Part of a small language model's weights.
Architecture: RMSNorm before each block, gated attention, learned residual scales, skips across layers.
Each number is 128 + 32 x the weight over its row's rms, rounded and kept within 0 to 255. Layers, rows and columns count from 0. The size above them is the row's rms in percent of the matrix's.

# layer 3 attention output, 192x192, rms 0.429, rows 73-105, columns 0-95
size [100  86  95 110 101 101 100 105 103  97  98 105 103  94 106 107 108  99 102  99 101  96  95 108  92 101 108 100  90  96 105  95 112]
[[ 96 106  88  91  98 154 115 146 113 129 195 127 169 161 137  68 129 103 166 115 140 114  74 151 106 161  84 105 109 142 103 217 130 177 100  94 108 165 119 108 164  77 123 172 152 181  68 198 145 126 109 120 155 122 104 138 104 141  88 141  90 128 120 191 140 170 140 164 151  77 118 133 154 180 118 118 111 185 101 145  78 115 106 168 175  96 161 113 102 109 140  55 135 120 166 136]
 [190 127 209 114  99  56 153 153  72 130 115  97 102 148 152 137  90 132 153 132 154 159 173 150 120 131  40 154 128 197  74 150 148 119  63 117  85 151 121 119 119 118  97 146 132 122 172  95  79 155  86 116 160 179 105 230 113 151 143 125 103 133 111 126 117 101 101 141 140  88 130 150  76  55 112  73 145 153 157  86 183 131 136 123  86 132 113 154 126 161 170 163 126 121 148 182]
 [154  99 140 142 148 144 161 172 122  84  84 138  78  79 139 132 157 124 127  95 132 155 189 114 155 173 137 150 126  88 115  58  90 145  95 133 127 180 141 101 122 138 136  58 144  59 176 118  89  45 148 152 161 169  56  86 136  58 121  72 103 125 101 152 145 122 112 140 171 115 145  98  85 188 134 115 155 105 142  85 105  72 109 112 158 116 154  98 149  89 102 119 111 160 160 131]
 [127 111 146 148 124 126 102 129  85 107 124  68 150 107 112  86 163 118 121 130  88  53 127 116  81 180 144  85 121 152  98 112 111 120 115 146 117  98 115 179  74 159 180 128 122 182 106 174 169 122 118 131 203 139  64 135  80 112 194 174 208 162 154 111 112 122 166 160 137 130 118 140 150 103 141 204 128  83  93 136 180 168 179 151 126 119 148 127 153 143 146 149 168 122 168 123]
 [186 133 118 120 128 170 118 154 134 154 119 156  80 141 147 142 129 104  84 126 128 161 106  74 103 133 112  83 108 146 127 129 148 187 180 106  81 134 125 145 133  75 112 108 174 105  94 165 198 185 140 145 126 120  83 160 127 170 126  93 164 208 147 126 134 167 172  84  95 126 103 136 183 163 188 139 128 110 140 142 106 112 113 119 164 147  70 151  57 192 183 126 124 138 189 130]
 [146  65  66  41 150 116 137 163 156  69 120 176 148 181 107 164 196 130 118 195  84 119 125 116 110  85 151 126 160 105 133 116 137 154 128 114 170 121 127  98 114 133 154 145 168 158 137 109 122 123 167  50 144 176 138 106  98 230 146 155 155 141 110 129 108 140 139 174 121 170 130 171 152  84 126 136 152  79 157 132 138 173 162 114 115 171 106 127 114 155 130  77 160 132 118 136]
 [104  95 129 134 146 124 128 110 125 148 154 122 119  81 114 109  84  91 120 106  37 154 116 152 133 162 151 131  78 101 153 180 114 121 159 134 132  84 128 171 154 107 103 201 138 150  88 139 119 139  65  98 126 165  59 108 138 167 103 102 101 108 188 115 157 124 174 134 129 173 233 116  96 137 152  35  81  80 146 129  78 103 102 129 104 104 126  90 145 153  95 100 130 118 118 125]
 [ 84 144 139 104 150 108  95 127 188 148 138 144 153 126  93 137 141 136 168 147 104  50 141 113 114 116 137  92  93 104 113 148 125 176 145 143 146  73 100 119  86 122 143  64  66  84 144  78 150 110 133 123 101 110 121 137 104 162  95  82 124 146 114 139 132  84  77 187 188 155  92 141  93 158 189  87 170 157 128 150 138 120 116 160 114 156 147 112 130  76 187 164  84 124 153 115]
 [138 162 105 114 173 197 175 119 173 117 150 121 112  90  78  88 137 102  93 163 159  99 179  55 138 112 182 154 149  95 100 118  97 118 161  95 107 114 147 116  80 170 103 146 104 148  93  90  89 110 133 143 128 109 147 126 117 160 115 151 102  90 107 151 120 152 135 151 147 143 167 152 157 136 125 158 154 131 177  85 132 115 140  83 148 177 160 123 147 102 152 164 111 104  77 109]
 [ 88 142 178 160  83 206 175 142  85 152 113 114 103 122 113 160 142 180 167 155 132 147 161 126 113  82  97 125 159 176 168 100 110 173 158  75  91 128  84 202 116  96 184  91 138  95  82 122 153 130 170 148 124 136 163 199 172 165  95 101 119 106  79 116 178 132  67 131 134 117 116 132 114 130 149 165 129  86  71 113 145 118 146  87  94  96 127 138 171 151 111 127  78 131 119 106]
 [108 175 199 117 178 107 157 187 109 142 137 132 112 161 145  77 135 180 156 115 179  56 132 131 142  59 153 106 129 152  99 111 153 110 152  84 140 161 140  78  80 174 135 115 157 137 146 141 154  88 135 133 130 148  89 132 111 113 121  84 193 116 161  86 107 116 114 104 152 100 128 133 137 103 132 107  92 120 155 114 115 161 120  83 109 148 131 142 119 156 139 196  91 168 155 164]
 [155 153 156  66 165 110  83 150 155 103 138 178 126 126 171 136 128 128 140 179 135 178 158 167 142 149  97 105 122 164 149 150 154 108 163 183 155 123 163 106 125 100  37 124  86 199  79 158  39 184 167 156 147 112 162 120  79  86 126 226  50 157 128 133 102 162 108 118  88 167 103 120  94 172 180 130 115 126 102 111 126 112 172 144 152 158 109 102 164  96 157 193 146 134 112 137]
 [138 138 109 151 101 153 155 151 132  30  87 110 127 154 137 172 134 111 137  85 121 172 124  65 159 142 103 129 155  98 134  67  87 172 167 154 148 131 172 186 126 130 151  79 146 138 129 149 201 171 123 132 119 174 108 160 122  74 176 102 139 123 147 179 131 124 101 225 101  87 170 130 160 145 129 124 116 124 130 138 141 130  97  91 128  80  79 128 123 161 100 154 136  96 108 124]
 [142 167 129 159 136 159  79  98 115  78 132 107  82  94 141 162  95 127 138 115  89  98 159 178 156  59 139 102 169 132 158 129 116 121  47 106 125  83 172 130  69  73 150 114  65 103  78 112 158 118 188 152 113 117 104  90 105 134 101 170 101 137 115 113 153 104 115 103 129  61 116 131 117 142 153 159 133 115 130  56 123  83 112 104 139 114 155 163  87 147  95 167 189 109 143  97]
 [113  96 120 120 117 141 115 139 154 143 126 218 111 122 124 172 134 113 180 150 113  89 115 157 105 117  90 144  59  58 118 146 120 125 143 177  89  74 148  86  78 109  73 140 127 104 149  66 129 106 183  48 127 141  96 147 177 137 138 160  65 106  99 130 131 111 107 130 108 144 155 160 143 131 128 129 146 131 179  89  83 157 128  70 153 120 159 106 117 133 158 165  94 124 166 168]
 [158 102 166 170  89 124 179 107 126  65 186 132 136 130 109 130 173  99 138 144 122  68 135 223 132 153 118 121 111 117 163 112 161  86 205 161 137 162  93 160 106  75 174 111 101 166 122 148 180 132 175 122  71  87 138 151 151 160 135 157  89 132 108 112 139 105  81 151 150 102 172 124 148 155 111 133 130 135  84  64 109 139 137 180 156  81  89 154 151 130 136 124 131 173 108 133]
 [103  85 118 196 134 162 106 155 127 172  82 102 140 118 155 119 113 117  97 123  92 103 124 142 163 154 122 125 171 127 151 162 146 112 201 136 119 144 136 134 122 179 105 185 120  93 134 108 131 130  91  84 111  85 150 168 159 126 179 120 143 111 134 120 156 139 134  97 107 120 133  74  62 138 165 100 133 134 102 162 145 103 130  79  74 105 138 143 172 150 108 131  92 182  70 110]
 [145 164 110 170 126 129 153  98  95 114 148 113 133 122 138 145  92  55 123  69  99 148 188 143 149 138 133  66 125 153 141 156 124 164 107 188 138 115 137 119  86 126  65 153 162 135 158 131 120 140 135 138 154 105 160 173 111 180 116 147 143 110 111  80 124 130  87  77 108 129  99 134 108 108 151 153 127 150 107  93 174 125  73 165 148 159 132 210  83 121 170 110 119 167 120 124]
 [ 87 122  59  60 101 110  88 115 121 174  93  86 189 151 130 107 164 142 132 141  70  92 114 179 162 157 115 138 133 127 100 115 160 183 206 141 163 112  43 147  66 177 132 201 115 180 144 111  99 104 161 109 140 120 118  85 126  94 152 102 130 120 112  96 128  67 132 119 119  67 115 160  83 118 106 151 136 174 147 147 140 105 123 109  95 113 138 185 125 133  91  98 140 156 137 118]
 [135 179 117 139 105 132 105  79 187 140 151 198 140  83 121  79  74 110 126 181 190 112 114 218 104 128  99 178  38 194 112 124 136 101 183 104  88 127 124  87 114 104 135 155 129 103 149 131 112 188 129 162 124 120  72 117 159 155 145 158 130 157 122 113 151 107 162 114 139 138 171 175 122 124 166 140 122 118 144 110 146 118 108  85 127  86  81 137 105 123 154 136 150 155 181 146]
 [ 83 181 101 124 118 171 128 112 153 177 157  69 125 112 116 131 124  86  78 116 174  84 148 123 155 148 129  71 100 225 184 171 131 140 151  93  94 145 172 126 161 124 141  66 190 118 153 108 158 164 163 148 111 101 214 188 124 197 142 135 142 199 191 157 154 126 151 168 102  89 136 125 152 124 144 121 101  89 136 114 143 109 151 112 168 103 141 107  99 142 116 140 154 120 193 165]
 [ 93 151 147  57  87  92  95 148 169 108 167 107 117 130 137 161  98 156 133 132 123 136 120  96 150  79 122 107 116 125 132 127 159 143 179 197 114 100 117  41 158 183 133  69 153 131 203  79 130 146  35 102 125 131 122 129 111 119 153 154 150 154 118 130 140 139 108 156 115 172 126 189 144 150  79 125  84 157 163 140 145 111 135 124 131 103 114 103  84 132 105 170 156 106 109 146]
 [108 107 120 161  94 110 109 127  45 113 102 144  74 146 178 177 134 132 138  95  66  95 112 142 157  99 146  97 127 126 143 146 124 105 127 125 150 126 144 165 124 148 202 124 137 115 120  58 127 129 143 158 180 140 137 149 147 137 115 105 109 121 123 152  63 124 216  92 147 141 122 152  98  84 100 138 136 127 141 118 124  94 118 137 148 148 118 131  69 113 126 144 108 133 184  92]
 [139 146 105 165  81 133 158  82 178 132 146 112 123 156 140 140 151 151 123 161 202 111 153 188 166 105 139 105 183 122 105 124  90 139 195 111 147 130 142 129 107 148 113 139  96 120 139 124 196 139 157 159  95 199  91 135 149 174 118 131 157 153 173 155 141 138  85 157 189  87 116 119 113 146  95  87 118 119 114  81 109  53 133  97 142 125 167 166  78 157 145 142 197 129 100 149]
 [128  95 159  69 131 128 113 110 154 131 102 141 161 124 158  87 152 150 152 183 145 148 136 114 138 147  61  99  97 172 129 142 126 129 109 144 140 122 190 142  94 144 160 107 130 128 124  89 157 174  87 112 129 154 133 141  99  50 116 161 140 175 106  52 139 147 110 111 156  97 117 117 149  98  90 131 110 183 129  98 126  96 114  98  51  79 142 144 171 149 112 203 118 130 101 133]
 [ 83 101 129 151 187 114 106 125 104 125 144  93 108 149 194 186 125  81 158 124 150 165 143 179 101 156 125  91 167 116 113 112 136 101 151 147  94 141 101  68  42  65 103 113  71 120  93 161 147 106 157 108 140 165  85 110 135 176 135 141 159 117 109 144 116 107  93 126 122 138 150 165 124 145 152 174 127 156 112 177 119 143 153  99 192 134 130 127 138 103 149 201 127 138 168 161]
 [145 205 156 161 134 113  96 141 105 104 166 142 123  90 110 187 153 114 145 134 193 128 186  94 137 139 136 154 186 109 144 106 143 133 132 122  65  69 137 108  98  63 159 137 141 131 125 103 125 123  67 127 107 157 151 152 104  80 205 141 134 136 125 121 107 122 124  77  79 111  63 132 149 143 153  90 106 103  90  95 126 162 141 122 142 137 157 135 116 161 106  93 164  98 166 133]
 [153 212 156 182 115 191  58 150 151 124 103 178 164  89 109 128  52  89 125 120 162 113 120 127 131 164 135 124  97 138 149 111 119 190 141 155 122 116  56 163 131 111 140  79 152 176 134 130 142 139 156 151 154 159  90 108 175  74  81 177 109  70 151 101 126  56  86 146 146 137 156 103 116 131  83 126  89 149 136 102 114 120 107  90 104 116 145 142  95 128 104  76 167 125 151 119]
 [149 105 167 178 148 107  93 157 143 176 147 106 118 110 118 104 142 107  96 158 115 155 165 116 133  82 150  42 190 166 162  77 130  83 100 116 103 124 138 104  90  94  95  78 118 111 103 113 195 157  99  68  99 118  73 125 110 174 141 156 142 128 152 153 122 155 144 156 124  71  78 170  94 112 114 130 127  93  72 183 133 143 115 114 163 100 132 183 104 135 117 147  82 146 109 163]
 [108 126 116 133 169 115  69 174  57 136 123 124  99 135 156  86 131 178 126 149 185 152 128 192 155 100 160 151 109 159 141  68 147  99  91  71  89 152 187 139 114 135 125 113 104 109 131 156 122 178 149 181 178 110 167 156 206 145 144 121 120 145 185 130  91 128  87  81 137 128  71 140 154 122 148 139 108 109 101 142 170 124 134 148 124 109 123 144 134 131 180 144 148  98 113 141]
 [198 145 153 159 139 155 157 163 151 159 165  82 125  69 105  82 104 167 156 139 116 143 153  89 107 140 122 134  97 120  74  82  74 126  91  99 127 189  95 115 141 167  82  94 150 133 118 171  86 160 138 135 121 163 122  89 120 166 139 107 192 125 116  40 124 144 163 172 114 158  97 123 185 136 163 138 114  99 143 141  97 143 127 137 103 113 128 119 125 129 124 129 142 138 137 106]
 [126 169  72 128 117 126 183 114 163 123 118 121 148 148 126 111 107 121 144 107 151  79 125 144 131 117 176 166 136 129  88 154 103 104 126 167 150 150 153 158 122 114  95 188 117 142 110  45 113 124 145 198 102 103  60 169 113 185 137 115 100 193  98 139 159 128 163 126 156 142 116 166  92  45 155  92 136 100 177 116 170 133 137 127 147 129  75 130 131 131 125 138 163 149 120 121]
 [146  79 135 132  69  73 137 102 116  75 153 132 166 117  82 126 156 112 131  98 140 165 181 143 168 126 136 140 155 146 191  69 122 124 176 103 138 175 140  81  54 129 147 118 122 107 138 114 142 161 147 115  71 127  61 197 127  79 109  97 138 142 126 162  87 147 141  95 116 173 114 131  66 115 122 141 144 136 142 152 129 128 158 153 202  98 131 138 140 124 139 120 150 110 149 150]]